Each number is 128 + 24 x the weight over its row's rms, rounded and kept within 0 to 255. Layers, rows and columns count from 0. Numbers have three digits each. The size before them is the row's rms in percent of the matrix's.

# gate: layer 3 MLP gate, 2048x768, rms 0.0232, rows 13-30, columns 336-383
# up: layer 3 MLP up, 2048x768, rms 0.0225, rows 13-29, columns 336-383
# down: layer 3 MLP down (transposed), 2048x768, rms 0.0221, rows 13-29, columns 336-383
gate13 098:108130119091137112140124139136128128153177101129117156104144114132125150136180146186139121122120156131109120095167130112140131143129091112171134
up13 098:156185122104095119038151145106123105147122130077106138150175105095168148104111089130103147127134129139133087116131119166116123158100117112117148
down13 100:165143145104096121155125129102180140154118148112153107156098150092155136131176178194153095140129144126168132124123132121125142137128155111106152
gate14 097:153135141139106143108153181132158104117132136145165141194143152086169180120128159165101154125144138173104135128097162140115115126150116108147145
up14 102:109135123124092135144123139114172156109124103128122137114103135125109145141110146134151132150093149158098118121148105153155143161126135148115129
down14 101:138169154173147093152105137107124153168110099170191080140104161114109093104113150131138129089148136164142112169135135170136155138114089107145116
gate15 100:131138118140097123116099127146101142112108159141139107125144131125118118127090108131109106143130113125121114085117171105112162135083141163110075
up15 099:088124121115149111129141135132140138144128152137102116116127152114131111071157130106144121103181038117119139136149172145104141073114182099130139
down15 099:146143137127113128107166122143140153092103096159109112167130120131107145155084135087128118151143118150126101117133084118138177143125134086119169
gate16 100:115121112167147159126116158091138155115104093144139151155098119150111120108122117097145089095099066102124098106130107171121137115135110097158140
up16 101:152123094123130096098100136136165139089116122148147138154079122120091108158098132123165162125122151152167135084097124074117119135128130123119129
down16 099:125086108102096127144109140171155123110147135110112113104124127121124147111130154179109153164132140120110142142143139156098112151154094136086137
gate17 096:113100166109147137150125136165168128152152155160121130144135101121173152116099150131095159152130120215106149128085138152121093083114124086107139
up17 096:106132087150168130115116170148161119143086101150145109135114146108126164131163131104130109123135100096112152159132134119098156102130090097115131
down17 095:072135161163123140135147093155170116138152136140136120112111123115130146136145146159132131163119124144106124132122116108117104140113135130144140
gate18 102:116155159095153163140173143132109109153115105160146155085102121128122118128152150157126164147132118104168128128105126126156116110121087133112166
up18 104:109104089134101112126084100093113132116139085172137119066142075124104104143095106086114148142087073126200121099108147126120163111130135105124142
down18 104:112171106176133158119136099139139141124088102161123149104138123164141117130079127072105136163094119166167138123138098082132145158116098139136161
gate19 095:125132130131138169108136131133131116143163141140125143114103154103160151146097149185162144112161109123141084127146120129179118141178134127104108
up19 097:114153113156178097120115124153162124119167139104155108114115067165120132118076130090116163116096061089112131128151097109110098117110103149091108
down19 098:096118118092125146150163126104126166106101174130156126132156119103169132109136111109109147134123130142105136078129099127113142102138137136102104
gate20 102:143153145119155129104116150156161171113111109117138153162118163166122096084094084175097098109144150130071121139101104122073148181124155090155094
up20 101:171113158171134105155164095142137143115117091121129158130197120110074172122163136103117118123143105136135091117124077155156099116117142151090158
down20 102:122092126127135093127159147146171067120140133146127117150144134128127133137180133128126145113138139090119106137103156127172118114154136132145155
gate21 102:132133164090082147143144137138159107130162152134104176086107127127161158176099105116144164143100109157109140133117147096121156134137110130121150
up21 101:136102143131143103160097143119147125123132100124138114118146099080152157172079121167152153156139124108112100172123110131180164139144103146155129
down21 100:120136106157127131142162128114158106117142124147079132126125094136139136116119132147180112142129107141151097120115159118114099090136147163126111
gate22 103:108123114152140128138111138085120102123116126151126147141164145119127132152103102088100091110159083126125099101133154110124082161082134137131099
up22 101:119107136158128133140131144137108157132134130099076169099157145117150194096136134130094128144104121165134087139115096126103114105111159076149172
down22 101:147150116123098136121131092139123130158079123134132125159149125083126125115149141086105123099123087142116088150077146129113111114132110112137141
gate23 104:102132129163183127140158139121168150107134122161099136169075097107170168083109117158123114120134137162112124157131133071134152122129105121098133
up23 102:149125101194103118137134139150121122146134103125091072133059097104129108103119104100126118105109147142112101115121154181116182164131087094121132
down23 101:166125132109126122133138139163152096157103093123116147114103103128130118131134130108093129141113116094143092136171163119133105127146098137174134
gate24 103:111056125146082159149111141100163111114141109150091150105127134124157122093141135109132139138111133145178091180157140145149133126126119064113163
up24 103:105145171131107128109142123098149142094166159118108127110113147117137119139118162123136166132116117077131120111112151111109151173162141159140129
down24 101:138099093134108105126131122125072145134124138093147106138108094124137106111122078160186158131101143140097164159145100136120126179142116166152118
gate25 100:152101101115136096192135123094126091130102144170169092199146147112112098115118103153157107141148160113118125146111158107159123169067140144101119
up25 100:079123130105133092186104177121109142119178138137098121141150098137131127128142100103126088112142153116147159133095123149117144153126139127132100
down25 100:101135137107106120121125084136109137138123109119156102181081138109125107173121145139098106131127133082094102097154171145153170107159182103137123
gate26 101:131109142138131142126198125148128116148148133157101114161156136113119152142176142114126118126137125135152111126131105147103165176140133122156107
up26 102:143089104113162128161156121140183168157120122140064141102148134108138132122114148159162164115150109123123126096128145131118133146093105198115120
down26 101:125147149125118124128178152120130142110111126083089142117133122091110143136152115106164127103104120141143107113124166143105133138143101101142099
gate27 097:127128103087123133143135171124124135111153129147140137134123217104138093161140186157135133139140133123100155169132115108173108127198132146121150
up27 098:122094127113101155119138048128114090126152133119162127125089159130157166120134118134115121106132132091129112123146120131143107146070121102166173
down27 100:115128131123145099095159134098094123095102119153113116165133082111102124111134140122124099101124152126118099144123122131159145116084106090125147
gate28 099:126169151129115154098158136108124140122127142184126141130145129085086120104132115139100103112145133155126119132128152105100114105156108138118185
up28 099:154101134118137147115096125143129133146110143093096065112133129096119135128100114120133071134169136135101162093136132126131094121109122134102115
down28 098:098100125114154121115146130115183137110120162159156144116110134115078093153144099121155122122117133118094109115149159159074154152133154200165143
gate29 094:121152108120129140147143101098150113110119114110131145098064120125119161185121104143133130134142105106120130113155111133105140108145120124078153
up29 095:124155117160136134174180147115137148131136160146114132139122090137120142109149120166105151113094131127099118083137141193131138090164113131129123
down29 097:133080135178147122149129152116150149141106155106136078160110154167104125122095068117120123094137128151133123147145128135136115167121111130099115
gate30 105:146167104175150159152197129122141109148096150124127101155122140103131157129152106122142143121120086095139144101106150126181178130126158093133111